Each number is 200 + 20 x the weight over its row's rms, rounded and kept within 0 to 999. Layers, rows and columns count from 0. The size before them is the row's rms in percent of the matrix's.

# layer 6 MLP up, 1920x384, rms 0.0389, rows 688-796, columns 192-255
098,178,201,193,186,212,184,197,244,199,222,211,185,202,211,216,226,209,197,192,154,201,201,205,218,202,231,196,237,161,210,204,205,179,183,167,208,236,168,148,183,188,215,195,213,179,190,226,190,202,191,200,188,163,192,220,203,220,203,186,202,190,229,189,202
102,198,176,199,199,158,169,196,202,188,200,153,224,238,175,188,193,191,243,225,210,153,199,225,163,201,229,198,209,218,166,217,208,220,189,200,182,197,181,246,221,152,211,229,212,200,194,218,193,217,176,204,185,200,177,199,173,226,225,173,208,201,194,206,220
096,221,227,187,165,194,182,176,200,178,208,188,181,187,201,189,199,164,216,220,202,214,255,195,190,195,251,197,180,212,246,202,204,200,151,194,172,178,217,204,198,209,194,194,193,190,181,208,198,221,176,227,212,198,222,204,190,200,184,178,180,201,221,200,182
099,170,222,186,220,211,219,197,202,235,199,222,205,178,216,167,217,223,225,205,188,159,205,198,219,190,210,198,218,217,211,199,189,197,182,178,222,191,211,196,166,175,210,235,209,190,166,227,214,226,210,184,226,177,218,211,208,220,216,181,193,212,195,183,180
106,192,187,217,129,221,226,159,197,208,195,197,208,210,185,189,205,150,163,217,224,217,225,220,238,210,195,199,218,199,210,183,235,173,209,198,211,189,189,195,206,188,215,220,217,183,223,178,201,201,181,207,171,189,226,216,211,211,193,225,204,257,203,200,215
100,214,184,206,193,180,187,226,189,233,182,174,238,175,210,182,204,168,197,184,206,179,221,249,205,232,205,209,202,195,229,204,212,171,224,214,185,212,225,198,196,169,219,217,210,195,191,179,204,205,211,235,226,194,209,200,222,185,232,212,199,210,208,194,208
102,165,195,182,190,220,190,193,201,191,194,216,215,205,186,184,260,220,179,198,206,205,213,181,195,248,219,210,235,228,191,211,202,207,241,162,233,213,181,177,206,239,191,209,201,201,218,242,190,201,189,210,209,189,172,197,210,246,183,202,187,202,198,191,211
101,159,217,171,200,227,197,181,213,203,202,224,239,211,221,223,215,204,221,177,220,177,226,214,218,200,207,167,217,197,193,175,172,210,208,205,235,155,206,212,179,213,202,220,202,195,203,206,230,163,190,215,187,156,237,213,214,219,248,180,194,178,241,200,196
098,186,202,217,195,168,193,197,210,226,211,170,213,200,206,187,233,177,215,169,175,206,185,187,201,200,204,211,238,195,197,205,165,155,189,196,154,181,182,219,210,204,214,190,205,198,204,177,203,230,217,201,196,196,199,155,174,193,237,212,229,199,205,173,190
111,167,186,194,200,205,194,232,169,204,193,191,216,195,189,191,211,186,222,221,202,211,209,241,181,195,212,229,204,234,206,206,172,200,214,211,190,231,200,173,198,207,186,213,196,186,209,211,155,206,189,205,199,177,196,249,215,226,217,184,195,186,221,197,249
105,212,186,201,178,171,238,206,219,236,176,176,201,187,199,179,182,184,207,212,196,219,195,185,178,220,188,187,183,218,190,202,211,183,190,212,180,202,252,172,230,180,218,190,202,199,180,198,223,203,202,211,179,202,208,213,180,209,214,206,179,177,224,214,198
100,156,194,212,192,226,186,171,209,193,181,204,192,194,203,195,223,203,216,195,248,200,183,234,207,232,206,239,210,215,194,175,198,165,175,157,207,230,200,199,194,167,222,203,201,172,221,188,180,202,209,219,183,181,198,195,179,236,204,212,191,207,212,220,191
104,165,200,197,167,217,194,192,212,221,189,211,221,219,207,211,188,207,195,186,230,156,203,188,219,202,217,222,190,201,154,215,208,190,193,168,184,202,215,192,192,159,203,161,221,203,217,198,244,204,229,200,201,199,161,213,174,237,202,208,215,222,235,208,239
099,194,186,211,164,197,202,189,175,232,209,210,188,238,197,214,217,215,198,205,202,207,174,206,208,181,169,224,183,220,229,156,222,202,197,202,219,214,209,213,222,182,213,212,232,190,233,222,194,248,211,244,161,222,196,199,209,196,215,207,218,218,224,172,205
103,216,208,232,188,194,220,197,204,199,190,173,196,188,172,217,202,158,184,220,172,235,213,221,225,206,198,202,190,181,201,210,164,159,178,184,184,200,201,192,216,219,188,218,205,189,205,218,203,206,225,179,221,220,193,201,199,206,205,194,175,208,213,204,207
103,177,221,210,198,190,199,204,230,205,218,213,181,204,197,209,190,227,238,187,223,198,195,213,192,177,211,211,191,172,211,215,243,182,196,229,218,182,164,171,205,222,214,204,230,186,220,182,200,183,203,206,185,188,208,219,212,205,167,182,201,215,247,199,237
102,154,238,207,187,213,201,201,204,238,218,196,228,195,183,183,164,182,190,193,181,228,197,217,206,248,168,159,191,190,234,220,186,180,203,233,232,166,164,194,206,205,202,205,186,212,210,180,176,200,190,199,187,178,193,184,178,224,211,190,210,221,202,204,224
108,212,213,207,208,182,230,188,186,186,225,168,200,222,208,205,174,175,154,227,209,180,194,183,200,196,173,209,217,182,227,240,193,187,171,193,176,229,202,199,195,204,259,233,187,178,164,206,186,229,192,197,208,163,161,207,198,203,203,203,201,216,196,223,214
105,220,178,212,170,199,187,182,206,227,192,238,215,202,203,211,218,210,196,251,170,162,172,219,170,195,190,200,216,187,213,226,212,210,178,174,208,207,191,211,183,201,186,176,232,182,201,225,233,238,191,203,177,198,212,214,233,196,199,165,219,199,238,210,220
107,195,165,197,199,218,232,192,172,173,189,153,206,169,189,197,218,192,221,206,216,181,196,206,203,218,235,202,183,181,181,222,200,193,160,176,217,213,200,170,197,232,209,220,203,228,240,216,150,181,213,236,204,182,194,210,198,228,191,216,201,207,168,195,173
093,181,215,201,197,174,197,185,159,182,207,196,195,223,180,214,221,188,200,204,187,218,207,194,208,235,196,207,210,198,204,168,171,177,220,195,221,197,187,173,193,192,180,193,202,223,167,168,211,216,220,243,203,210,202,236,212,188,196,213,232,230,202,197,245
099,199,189,213,197,190,232,217,214,183,190,174,168,213,197,226,246,172,190,231,180,201,209,197,166,196,197,192,177,208,185,180,212,203,217,219,195,224,195,158,196,231,177,232,206,188,192,191,191,214,205,176,162,222,189,200,185,186,175,183,212,222,252,179,218
105,235,202,161,180,230,216,203,211,217,206,179,216,208,202,190,180,224,177,182,234,210,177,213,200,202,221,211,202,211,201,175,234,200,205,185,185,201,198,245,226,215,209,204,200,187,191,183,164,213,248,205,179,199,181,206,212,195,199,171,213,193,181,199,198
102,220,166,168,173,210,222,213,219,219,214,205,202,256,243,225,211,155,177,221,232,228,189,175,175,221,202,212,212,186,212,220,219,193,170,200,184,217,174,206,190,215,214,200,161,215,197,200,199,230,224,205,216,194,202,229,160,174,173,195,217,248,230,206,192
100,211,206,210,168,223,210,238,201,220,200,192,228,234,215,201,207,220,158,198,176,174,210,199,214,192,235,226,227,203,216,184,196,198,187,248,190,172,178,205,226,189,217,198,155,166,217,174,180,215,227,208,176,208,217,188,175,193,212,176,230,239,168,177,226
104,198,223,162,187,184,242,207,195,207,174,197,175,220,181,213,213,210,178,194,170,174,204,217,200,201,164,196,233,180,199,256,218,142,209,186,222,187,212,222,179,197,175,180,210,146,192,218,212,191,215,229,206,179,190,169,154,213,184,179,199,189,215,174,177
103,174,202,175,198,204,190,222,217,204,197,189,211,199,192,186,215,194,209,230,194,212,182,231,188,187,188,165,201,177,214,194,191,177,184,201,227,182,185,205,202,197,197,198,206,184,214,228,202,191,195,168,243,189,187,203,180,189,214,199,235,212,209,194,231
095,206,192,195,204,186,194,174,180,238,217,201,167,219,183,204,217,183,171,208,191,193,174,207,175,225,194,205,225,204,197,242,198,203,208,213,198,195,171,202,169,216,209,211,222,196,175,185,204,217,212,198,169,197,195,229,198,182,178,232,198,203,167,251,208
095,205,201,202,197,184,195,215,199,199,169,221,185,232,187,184,190,208,175,189,190,162,169,168,212,230,135,219,205,208,208,255,190,182,194,212,196,196,172,220,208,204,224,200,215,239,215,191,221,170,214,189,189,201,218,183,168,238,193,209,241,207,210,214,191
096,190,202,216,171,197,225,161,185,218,155,188,217,197,181,192,246,176,179,208,182,177,182,156,220,196,195,222,202,223,171,202,198,193,200,188,235,218,237,180,174,200,213,226,194,196,193,172,222,190,199,213,218,206,216,160,207,191,189,193,191,197,213,158,192
095,200,238,191,175,151,219,189,195,230,181,189,199,208,195,232,239,210,195,241,177,199,158,199,165,226,216,214,184,161,169,210,206,218,171,189,203,220,197,197,233,224,217,183,209,196,192,199,194,193,205,228,221,212,198,196,171,222,201,180,195,252,191,206,162
098,225,186,175,207,195,198,191,222,236,152,177,221,214,163,186,204,203,180,203,220,201,196,230,203,221,180,188,182,192,166,235,234,177,201,210,173,152,217,169,218,172,206,216,189,171,259,186,216,213,213,204,194,210,176,187,178,206,216,182,202,183,202,201,212
106,171,177,154,189,211,229,180,193,211,202,195,176,230,206,193,206,195,228,211,205,171,208,219,180,221,215,234,235,202,180,205,225,208,195,187,203,198,184,203,208,179,221,207,230,208,203,215,199,203,207,211,192,153,191,198,173,202,180,203,182,233,201,184,190
104,183,204,197,218,177,168,192,194,193,176,191,206,229,220,187,220,177,201,183,198,226,217,205,226,238,169,191,192,163,239,207,197,183,196,203,179,207,176,183,185,218,215,193,203,204,195,186,167,188,199,170,199,192,206,229,212,182,210,208,235,210,241,179,223
100,154,183,184,202,188,214,202,172,227,190,182,203,198,207,219,231,167,217,209,187,228,184,215,178,183,197,184,208,238,171,177,198,218,190,232,176,221,207,153,187,207,210,205,205,191,193,201,181,186,212,195,194,185,180,194,197,202,214,178,198,181,243,212,187
102,210,188,207,191,168,192,206,209,206,197,178,229,231,225,196,208,236,203,204,179,183,193,195,197,222,196,190,241,178,203,209,208,212,209,198,234,219,209,142,206,205,193,203,186,215,220,199,212,202,215,186,165,195,209,177,163,221,208,201,223,240,208,171,207
100,206,183,186,225,200,191,209,208,242,206,230,166,242,236,176,216,238,184,190,184,190,228,199,194,175,169,207,220,188,196,211,208,204,240,188,184,224,228,182,215,170,215,215,194,203,208,162,196,223,200,199,178,203,227,195,193,226,206,203,184,190,229,221,204
100,219,223,228,182,195,236,212,182,191,163,199,174,175,189,199,233,186,202,203,188,188,191,214,207,197,210,222,197,179,192,179,219,193,177,219,166,203,202,178,205,204,238,242,196,192,205,224,184,212,165,191,202,207,193,239,163,223,210,211,224,214,216,180,232
099,189,204,204,223,191,208,201,174,223,175,197,211,164,204,173,216,189,214,192,191,207,167,247,209,177,215,200,164,237,202,199,214,165,215,197,202,229,193,219,209,192,174,211,190,203,191,174,171,182,219,203,202,199,244,210,195,234,185,204,191,212,200,179,192
105,207,232,184,184,216,194,194,222,184,189,147,177,210,220,204,195,196,196,192,193,209,240,206,203,202,208,189,218,204,177,164,183,187,183,193,190,181,192,192,179,203,194,242,176,178,226,184,175,193,199,228,210,188,204,224,207,210,165,240,214,210,212,193,198
098,168,215,163,197,197,213,183,219,193,179,217,189,248,205,253,187,195,200,191,226,214,201,174,212,194,205,261,172,202,195,192,224,236,205,180,218,206,188,203,180,193,220,168,203,243,214,235,180,196,179,182,199,179,191,227,193,222,230,202,204,246,217,222,201
104,201,194,213,175,173,201,206,169,197,215,158,208,258,203,189,188,204,182,212,195,215,172,174,222,177,216,208,196,160,202,240,186,179,187,192,227,204,201,157,235,190,214,175,204,209,191,176,177,199,200,215,198,166,195,192,215,199,220,211,225,213,192,158,162
095,202,196,180,223,139,187,217,193,197,182,202,192,225,215,210,173,199,190,222,195,203,189,192,198,204,195,208,176,187,223,207,231,204,182,192,185,233,191,168,214,201,236,202,190,211,213,196,215,171,207,205,226,191,176,199,178,195,202,178,209,217,187,203,210
098,178,212,167,198,155,224,224,233,209,186,169,163,207,146,181,192,196,219,182,178,191,198,207,194,190,194,209,168,187,191,214,154,217,186,216,201,210,170,193,199,205,186,178,208,210,213,199,209,155,223,198,158,179,238,173,213,226,213,191,215,184,172,198,242
104,193,215,212,206,212,190,152,206,185,214,170,219,256,173,180,177,190,207,184,194,212,173,235,163,222,152,211,238,209,201,194,204,188,157,202,195,203,228,176,206,199,198,166,216,198,199,172,216,171,222,190,192,195,245,209,215,188,226,202,211,204,174,169,187
098,208,179,205,210,229,218,157,189,211,229,180,196,197,166,191,201,212,220,206,219,206,193,212,166,236,202,203,205,233,199,205,212,207,189,177,202,195,213,227,219,221,193,212,180,210,218,157,203,219,167,238,204,165,149,197,186,188,228,205,217,164,165,167,228
103,174,198,208,204,199,172,173,202,222,213,205,217,199,212,196,184,195,189,240,209,167,208,221,184,178,193,211,239,215,195,179,220,210,197,222,201,192,176,193,216,226,202,216,211,204,229,180,215,236,231,198,159,185,137,218,200,203,212,181,196,214,223,191,239
100,181,210,195,169,171,222,187,199,215,209,195,218,180,179,156,239,187,231,198,186,193,194,217,148,194,199,174,214,188,212,201,214,208,190,181,216,181,157,223,229,216,226,186,193,212,177,194,200,202,198,222,209,196,188,191,222,176,245,215,181,173,226,184,209
096,186,217,202,197,216,255,218,184,200,204,174,206,193,169,200,218,205,218,169,167,211,176,209,215,198,211,191,180,201,163,187,244,189,171,228,190,216,220,198,205,192,201,194,197,183,178,218,212,185,200,219,223,225,205,221,148,191,229,198,196,197,199,234,192
097,175,227,191,189,161,198,197,234,235,182,224,219,204,203,147,200,200,218,190,215,225,196,212,227,170,215,231,190,200,209,179,169,211,201,213,208,230,244,207,176,211,204,219,233,224,201,218,214,222,241,239,196,188,212,227,162,183,195,205,144,210,206,186,180
102,172,217,185,199,196,193,196,200,204,186,207,208,223,178,232,236,169,217,223,183,227,157,205,192,193,225,228,232,194,185,193,210,183,199,222,181,209,178,206,217,238,198,199,183,197,190,179,184,166,244,216,193,217,199,189,211,196,201,228,213,225,239,173,183
106,198,223,180,165,195,228,197,200,227,215,184,178,197,197,201,224,177,192,178,230,202,212,204,178,228,170,217,231,181,199,205,208,202,172,170,233,191,188,194,193,226,201,202,190,209,189,226,175,184,173,206,190,187,189,175,207,173,212,215,216,210,224,229,192
099,190,162,200,191,226,181,162,188,183,190,149,192,200,204,208,210,191,177,178,226,229,221,207,197,227,214,209,180,205,205,158,182,195,224,213,184,207,219,197,213,171,209,204,210,140,210,208,168,167,215,225,209,210,186,230,194,191,177,225,179,193,210,226,222
104,207,191,215,181,166,204,244,248,256,172,209,199,171,189,196,212,179,199,240,219,171,191,184,195,182,176,216,223,190,169,175,208,193,194,186,213,187,207,214,176,221,205,184,198,229,225,228,215,183,223,239,206,190,198,214,179,192,184,178,208,243,197,212,211
098,205,209,189,217,188,183,206,197,205,176,187,220,182,177,147,211,208,168,202,177,213,219,214,196,205,240,204,193,191,166,188,186,163,167,190,176,214,184,204,212,185,205,225,206,200,225,199,207,217,200,231,191,222,201,221,179,204,200,164,217,194,187,197,226
105,198,236,201,212,185,190,239,190,199,204,184,192,216,219,221,232,181,188,226,198,185,220,183,197,238,211,210,208,199,216,246,178,188,174,214,209,183,186,174,213,164,194,204,223,187,185,183,201,208,224,205,212,172,216,211,217,217,175,159,176,222,210,190,200
100,169,189,219,195,183,225,164,232,182,210,180,229,225,188,223,217,181,193,199,182,209,213,183,197,232,216,244,185,166,193,208,198,208,197,221,197,215,198,162,216,204,183,196,220,200,183,219,187,186,201,206,223,207,208,221,219,215,170,227,209,206,208,193,214
098,179,220,208,184,229,194,178,174,226,179,188,216,221,212,181,187,206,212,213,208,222,198,215,175,183,193,204,189,200,200,179,210,244,192,223,196,207,198,219,203,232,200,228,204,192,217,219,200,239,217,223,214,205,170,226,188,190,205,171,234,210,176,181,194
098,201,234,224,238,230,235,185,197,213,175,187,208,205,168,229,161,162,183,222,189,172,207,238,217,198,205,229,179,168,192,195,197,229,191,217,233,185,188,188,186,257,195,204,197,181,182,205,189,233,214,197,202,219,179,219,205,185,189,202,197,254,209,175,236
103,171,213,174,190,195,196,233,202,224,201,168,234,190,177,166,197,213,175,217,167,243,194,212,209,231,220,186,178,174,190,196,185,190,200,211,205,229,198,203,207,196,195,202,161,197,202,216,223,203,175,184,182,204,200,226,193,224,192,189,214,188,224,210,191
100,156,234,174,172,204,220,223,236,238,194,212,200,180,208,182,180,187,232,196,214,193,220,219,233,195,183,224,224,191,255,171,207,200,199,192,181,175,238,173,197,198,222,187,181,207,216,218,195,184,211,224,188,205,190,223,158,237,192,194,196,202,217,231,216
102,162,220,163,191,209,206,160,214,221,248,196,206,206,196,210,193,199,220,190,225,204,198,182,177,217,224,198,196,205,215,173,187,184,189,210,221,221,228,209,216,197,184,234,231,194,160,247,192,191,179,228,198,175,251,191,152,177,183,205,173,230,205,244,204
096,196,225,190,195,177,224,225,203,203,184,203,201,239,216,203,196,186,212,238,191,166,185,206,188,181,243,183,194,183,177,158,200,146,196,159,241,175,179,191,237,199,208,218,192,180,211,206,201,228,204,220,169,171,204,172,208,224,192,217,201,230,193,215,202
100,249,191,210,176,204,216,161,222,172,172,189,176,224,174,197,201,183,177,237,174,200,175,209,201,203,181,203,218,218,194,227,190,186,174,189,206,200,159,198,208,204,224,228,200,180,195,157,213,206,218,187,202,178,184,190,210,190,200,202,205,207,191,205,198
101,163,190,185,181,215,199,203,244,230,224,196,233,202,198,215,198,185,215,182,234,195,179,203,233,188,207,207,228,201,178,177,220,220,165,177,200,238,175,204,211,162,214,198,181,198,182,172,225,188,211,216,229,204,195,174,200,197,212,196,190,196,168,213,229
099,194,179,200,200,164,198,207,181,253,206,200,237,185,211,241,190,194,216,189,212,181,208,204,177,199,207,234,220,179,220,218,218,170,216,182,175,214,200,228,243,173,215,180,223,183,207,180,209,200,187,213,198,218,217,211,195,208,213,177,181,202,210,208,220
098,196,176,227,165,200,191,168,205,196,194,176,176,180,152,214,194,190,188,240,219,160,222,212,173,209,197,192,189,195,212,221,203,208,199,184,199,197,199,179,185,206,190,136,210,232,195,170,163,190,215,182,160,177,176,188,225,196,239,236,179,225,205,183,191
097,191,198,223,197,209,204,217,217,220,197,197,223,218,186,180,242,186,192,203,194,224,188,198,200,207,179,205,166,162,180,185,215,212,186,196,217,173,191,187,232,246,228,216,150,162,210,173,166,238,221,201,199,175,192,192,193,192,203,196,253,196,226,209,230
105,175,185,217,189,189,239,190,193,197,151,220,169,180,189,177,202,188,188,222,208,222,162,208,207,204,224,197,203,209,192,174,204,177,187,130,221,222,206,214,209,195,216,234,194,215,227,204,196,185,201,239,167,209,231,219,215,182,190,206,209,196,208,174,185
094,173,168,147,204,183,206,211,195,203,174,178,201,190,182,228,195,141,199,226,213,181,169,194,162,193,229,232,210,180,220,222,218,162,200,171,215,205,206,193,214,192,215,187,206,195,199,227,215,254,211,180,195,230,207,184,208,192,205,168,195,215,210,243,209
100,205,179,169,189,207,191,142,195,172,191,216,195,164,190,193,202,193,216,210,187,195,183,184,198,204,217,250,227,176,203,210,201,173,190,231,208,200,189,181,182,213,205,176,227,223,199,193,174,218,200,181,187,195,161,207,232,213,190,205,217,221,208,193,209
101,199,223,211,200,175,225,202,215,190,138,213,210,205,190,201,189,218,185,223,182,184,191,237,195,186,216,209,202,228,211,187,178,180,228,171,197,169,203,169,202,209,197,229,181,202,192,209,187,193,190,194,203,176,210,212,177,202,231,183,196,190,178,166,186
095,185,194,167,197,206,212,241,187,210,167,185,179,182,212,160,200,173,206,164,199,198,178,197,189,237,178,171,223,167,203,225,197,205,211,172,208,191,207,186,194,210,207,212,210,200,171,238,191,176,238,210,240,204,190,250,210,171,203,204,187,199,216,224,229
099,216,222,210,190,195,214,208,195,174,185,222,173,200,182,198,201,156,213,196,206,188,174,205,203,240,191,184,184,218,172,192,211,201,178,205,184,202,209,219,178,181,207,190,217,177,167,189,198,230,210,182,209,213,203,225,216,235,215,142,254,239,226,197,196
102,158,164,194,188,188,217,204,190,216,180,184,210,190,199,196,189,204,183,184,209,218,196,214,172,202,183,203,192,213,210,218,220,178,228,218,219,217,154,203,189,148,223,192,201,231,233,189,186,189,221,223,211,171,190,223,197,203,193,180,217,185,196,211,222
095,178,216,204,196,154,163,201,189,193,200,216,186,190,173,169,237,213,215,192,187,198,173,243,176,209,219,236,223,213,171,174,176,217,208,188,215,195,209,213,149,214,200,208,185,192,200,203,167,224,206,190,186,189,184,212,231,203,221,221,218,230,219,207,181
096,226,201,171,216,193,205,185,181,224,168,219,207,220,209,188,254,166,203,227,169,198,191,174,162,208,215,195,199,237,161,220,212,202,172,170,216,193,174,215,233,176,199,172,210,228,246,209,202,209,215,207,197,221,214,226,190,183,219,197,222,203,182,190,236
094,220,190,172,174,197,159,200,180,172,210,183,190,179,176,184,220,177,204,215,194,182,187,202,213,202,178,209,225,188,189,201,214,244,198,224,156,179,213,209,191,170,204,209,199,248,194,177,198,212,199,245,196,187,216,255,221,237,180,216,206,188,202,190,214
096,183,203,203,171,190,193,209,195,237,222,197,220,159,192,206,235,223,224,187,217,216,226,201,181,184,246,232,225,175,186,184,192,175,223,191,161,162,196,188,219,184,213,193,206,179,168,198,194,184,159,190,189,205,219,217,142,222,200,212,208,199,193,221,181
098,190,202,218,212,212,178,186,212,188,188,184,212,240,165,200,219,198,241,185,160,212,204,186,230,207,183,222,193,182,215,210,185,210,188,200,203,188,208,240,216,213,209,204,180,183,183,183,218,206,192,235,203,202,190,162,190,207,201,197,219,220,205,164,192
102,230,180,204,187,209,224,237,211,194,198,183,221,207,220,178,215,196,206,220,190,179,201,217,166,211,200,210,187,205,234,165,259,198,175,196,168,212,189,194,185,187,198,191,221,182,224,208,153,194,234,223,188,173,194,194,204,217,215,197,198,214,187,221,200
098,209,186,166,180,179,201,185,201,239,185,175,236,193,167,156,228,185,204,224,207,214,202,221,178,192,205,206,198,195,210,188,198,195,172,208,203,171,182,191,196,187,199,180,187,186,179,238,167,202,204,209,190,171,182,165,217,202,192,209,183,227,209,212,188
099,202,190,156,196,192,208,194,196,188,225,213,217,196,212,175,181,213,204,220,171,235,203,217,191,216,220,179,169,195,201,191,205,181,217,182,198,209,179,182,176,182,220,158,216,175,215,196,220,212,183,260,183,196,188,216,192,197,246,200,191,196,188,213,180
095,163,211,201,220,195,164,213,207,183,218,192,225,190,215,174,210,206,198,172,200,214,215,192,227,192,204,219,168,192,212,219,194,195,190,169,211,220,185,165,199,190,192,188,192,222,162,173,191,220,210,183,193,231,215,190,208,203,228,206,236,206,210,210,221
101,183,199,206,183,199,189,218,194,191,207,202,174,168,203,188,252,183,209,217,194,164,208,215,194,217,249,183,234,235,199,201,166,210,208,226,203,199,227,179,167,212,181,164,218,178,219,201,184,209,207,197,194,173,206,214,182,232,202,187,211,205,186,188,215
102,197,211,185,179,214,193,244,188,200,160,196,211,217,215,184,216,157,223,178,187,200,223,243,195,228,217,180,185,225,198,176,219,169,195,164,220,202,199,195,215,224,170,203,192,209,222,220,221,201,207,203,201,172,220,210,207,209,230,190,214,207,214,200,211
101,185,189,165,204,205,182,178,220,201,196,189,180,193,204,250,234,210,209,222,157,184,154,193,197,198,223,182,235,206,206,181,200,174,179,203,203,245,228,166,221,207,225,209,155,174,192,169,187,182,206,184,187,203,170,164,201,174,182,192,208,174,207,216,184
095,197,199,200,210,199,184,215,207,227,214,208,191,199,217,176,216,202,238,198,201,245,207,219,215,214,178,197,195,201,200,174,222,197,200,218,185,190,178,171,142,236,208,194,247,151,193,178,226,174,192,185,181,201,207,196,156,255,223,186,186,205,168,256,210
094,205,243,214,194,192,180,237,172,214,203,195,210,226,204,204,270,174,217,236,201,206,178,221,214,194,197,220,239,207,207,160,214,211,207,230,179,194,206,175,207,234,201,199,181,166,213,224,193,216,210,199,182,200,168,197,169,231,202,202,207,202,196,179,201
097,202,188,211,206,199,199,185,223,168,222,209,185,220,196,204,197,189,232,166,197,176,210,248,181,232,210,180,200,200,214,178,189,219,209,203,186,200,236,192,182,194,213,198,240,228,224,204,230,182,238,211,179,157,206,187,198,239,173,174,200,206,193,199,210
101,209,185,187,178,166,187,206,189,211,228,224,201,206,181,163,215,199,181,181,192,213,206,210,196,182,221,205,214,167,205,178,247,182,199,190,203,186,199,228,216,182,193,197,236,216,221,194,214,188,189,181,175,211,227,197,206,187,177,168,174,229,218,203,207
104,179,181,203,207,171,202,204,221,190,178,165,190,221,187,203,189,209,210,196,172,206,189,205,193,202,215,206,225,194,201,229,204,176,160,210,231,179,158,181,205,206,184,188,193,187,200,193,239,227,204,195,199,199,185,197,205,203,182,220,187,193,234,196,193
103,198,202,193,181,219,219,217,177,193,206,233,195,222,194,175,219,192,213,189,204,170,248,200,195,226,169,220,218,184,198,173,201,237,178,221,181,230,163,214,201,189,229,155,198,211,200,226,165,167,191,187,190,197,223,215,184,183,184,192,182,220,244,203,212
103,182,238,198,180,192,190,183,215,240,183,192,171,226,183,198,222,163,216,195,204,216,204,166,188,217,168,205,192,202,204,213,176,188,171,169,172,212,199,213,209,191,202,233,173,244,214,175,172,201,209,206,203,204,214,206,189,201,234,208,206,209,204,188,218
092,202,191,224,169,163,194,213,160,222,191,205,214,191,192,164,196,218,165,199,162,224,197,175,198,205,198,234,197,190,209,173,232,200,156,216,218,190,203,177,191,249,192,204,215,200,170,185,193,202,204,203,200,195,244,209,199,219,213,187,192,211,186,201,214
093,155,164,159,177,195,222,187,236,215,179,208,157,216,190,171,232,238,187,172,183,217,216,202,177,177,204,228,208,171,195,200,203,185,202,217,224,195,202,180,164,181,202,212,227,217,204,204,195,199,237,197,210,187,217,201,188,208,232,223,173,238,179,179,190
097,157,235,180,211,151,210,204,232,213,188,178,168,198,218,172,203,175,206,212,215,182,203,190,213,198,193,216,242,203,197,190,206,186,190,224,208,196,211,174,204,213,208,191,190,199,224,231,212,252,233,173,206,152,185,245,148,221,211,158,204,242,227,207,195
096,190,176,194,231,188,210,202,181,190,201,169,196,195,180,223,218,202,199,227,202,238,174,216,191,183,238,200,181,215,199,193,214,200,193,193,208,231,197,201,195,212,219,219,207,207,183,207,208,220,235,209,227,228,225,217,199,216,214,174,203,190,176,203,222
097,201,217,207,187,240,153,212,217,167,167,195,163,224,209,194,217,201,207,221,231,184,203,202,197,235,190,237,165,195,222,182,156,190,183,219,210,179,221,216,191,183,217,221,172,207,186,148,189,223,244,182,190,185,189,184,214,199,211,208,238,216,192,214,209
101,179,192,235,192,173,181,164,207,209,216,160,203,189,252,180,188,175,187,208,202,197,168,195,218,182,194,189,186,182,232,213,220,207,191,165,209,222,214,211,211,205,242,172,220,183,207,174,194,231,205,216,159,171,222,224,191,237,237,195,190,201,195,202,198
101,186,177,184,193,213,215,178,192,233,162,181,179,215,211,183,200,195,209,181,192,234,198,202,209,194,248,166,189,191,218,191,168,165,187,185,201,196,197,203,205,179,172,257,209,206,209,173,186,211,221,251,182,170,204,212,190,214,203,197,211,195,194,228,208
097,172,245,186,189,191,166,211,234,208,196,197,181,208,239,209,209,222,195,185,198,210,205,204,204,178,199,201,208,192,229,209,195,209,164,211,180,203,193,213,216,178,182,221,189,185,177,198,171,223,181,235,203,192,170,188,193,195,217,155,197,185,205,190,202
095,178,204,198,172,209,192,214,223,203,206,194,225,172,201,192,211,175,232,213,206,192,202,158,205,202,186,189,188,182,162,225,198,206,201,228,174,222,215,161,210,183,190,243,174,170,179,194,205,189,211,237,181,204,200,200,199,186,205,259,185,199,213,198,158
101,205,231,211,189,186,178,172,198,208,197,162,202,236,189,188,188,170,185,212,236,221,199,220,195,234,181,241,189,215,177,190,183,204,239,169,217,176,204,176,187,205,211,245,216,194,221,189,205,220,204,190,191,207,212,199,214,241,182,192,224,181,174,175,175
098,225,206,181,162,214,201,217,214,201,184,206,187,241,208,205,228,199,211,220,235,170,149,192,232,224,177,178,235,203,225,213,232,215,188,196,190,156,198,176,203,221,198,214,205,229,215,240,193,191,241,221,202,196,193,233,198,215,202,195,215,206,219,209,236
101,157,207,234,213,207,202,188,184,234,195,182,158,186,180,196,238,184,215,211,218,206,206,174,172,179,193,216,225,219,183,189,166,186,208,202,222,226,194,203,180,178,173,185,177,201,221,197,191,178,220,217,170,207,215,214,195,204,218,188,207,202,208,194,215
103,222,210,192,191,181,202,159,222,181,220,178,182,220,168,199,167,197,194,211,209,210,229,186,202,209,214,199,221,227,208,195,171,208,187,225,228,183,143,168,213,200,184,169,191,217,218,239,183,209,201,205,214,229,174,209,216,203,208,216,215,194,206,199,217
097,198,228,210,175,214,238,205,218,170,197,209,207,184,179,210,190,171,217,164,187,191,199,212,176,257,197,209,190,197,201,213,197,209,192,177,225,198,165,186,197,196,201,225,203,179,184,186,186,219,218,226,225,206,220,221,225,249,210,207,205,245,171,200,191
102,174,173,213,167,206,205,218,214,224,188,184,199,186,179,212,182,181,215,186,196,167,194,177,194,202,180,211,181,228,188,203,186,208,195,200,221,176,226,204,184,192,195,191,210,201,170,215,183,205,209,223,189,193,196,208,214,211,211,202,206,187,175,198,208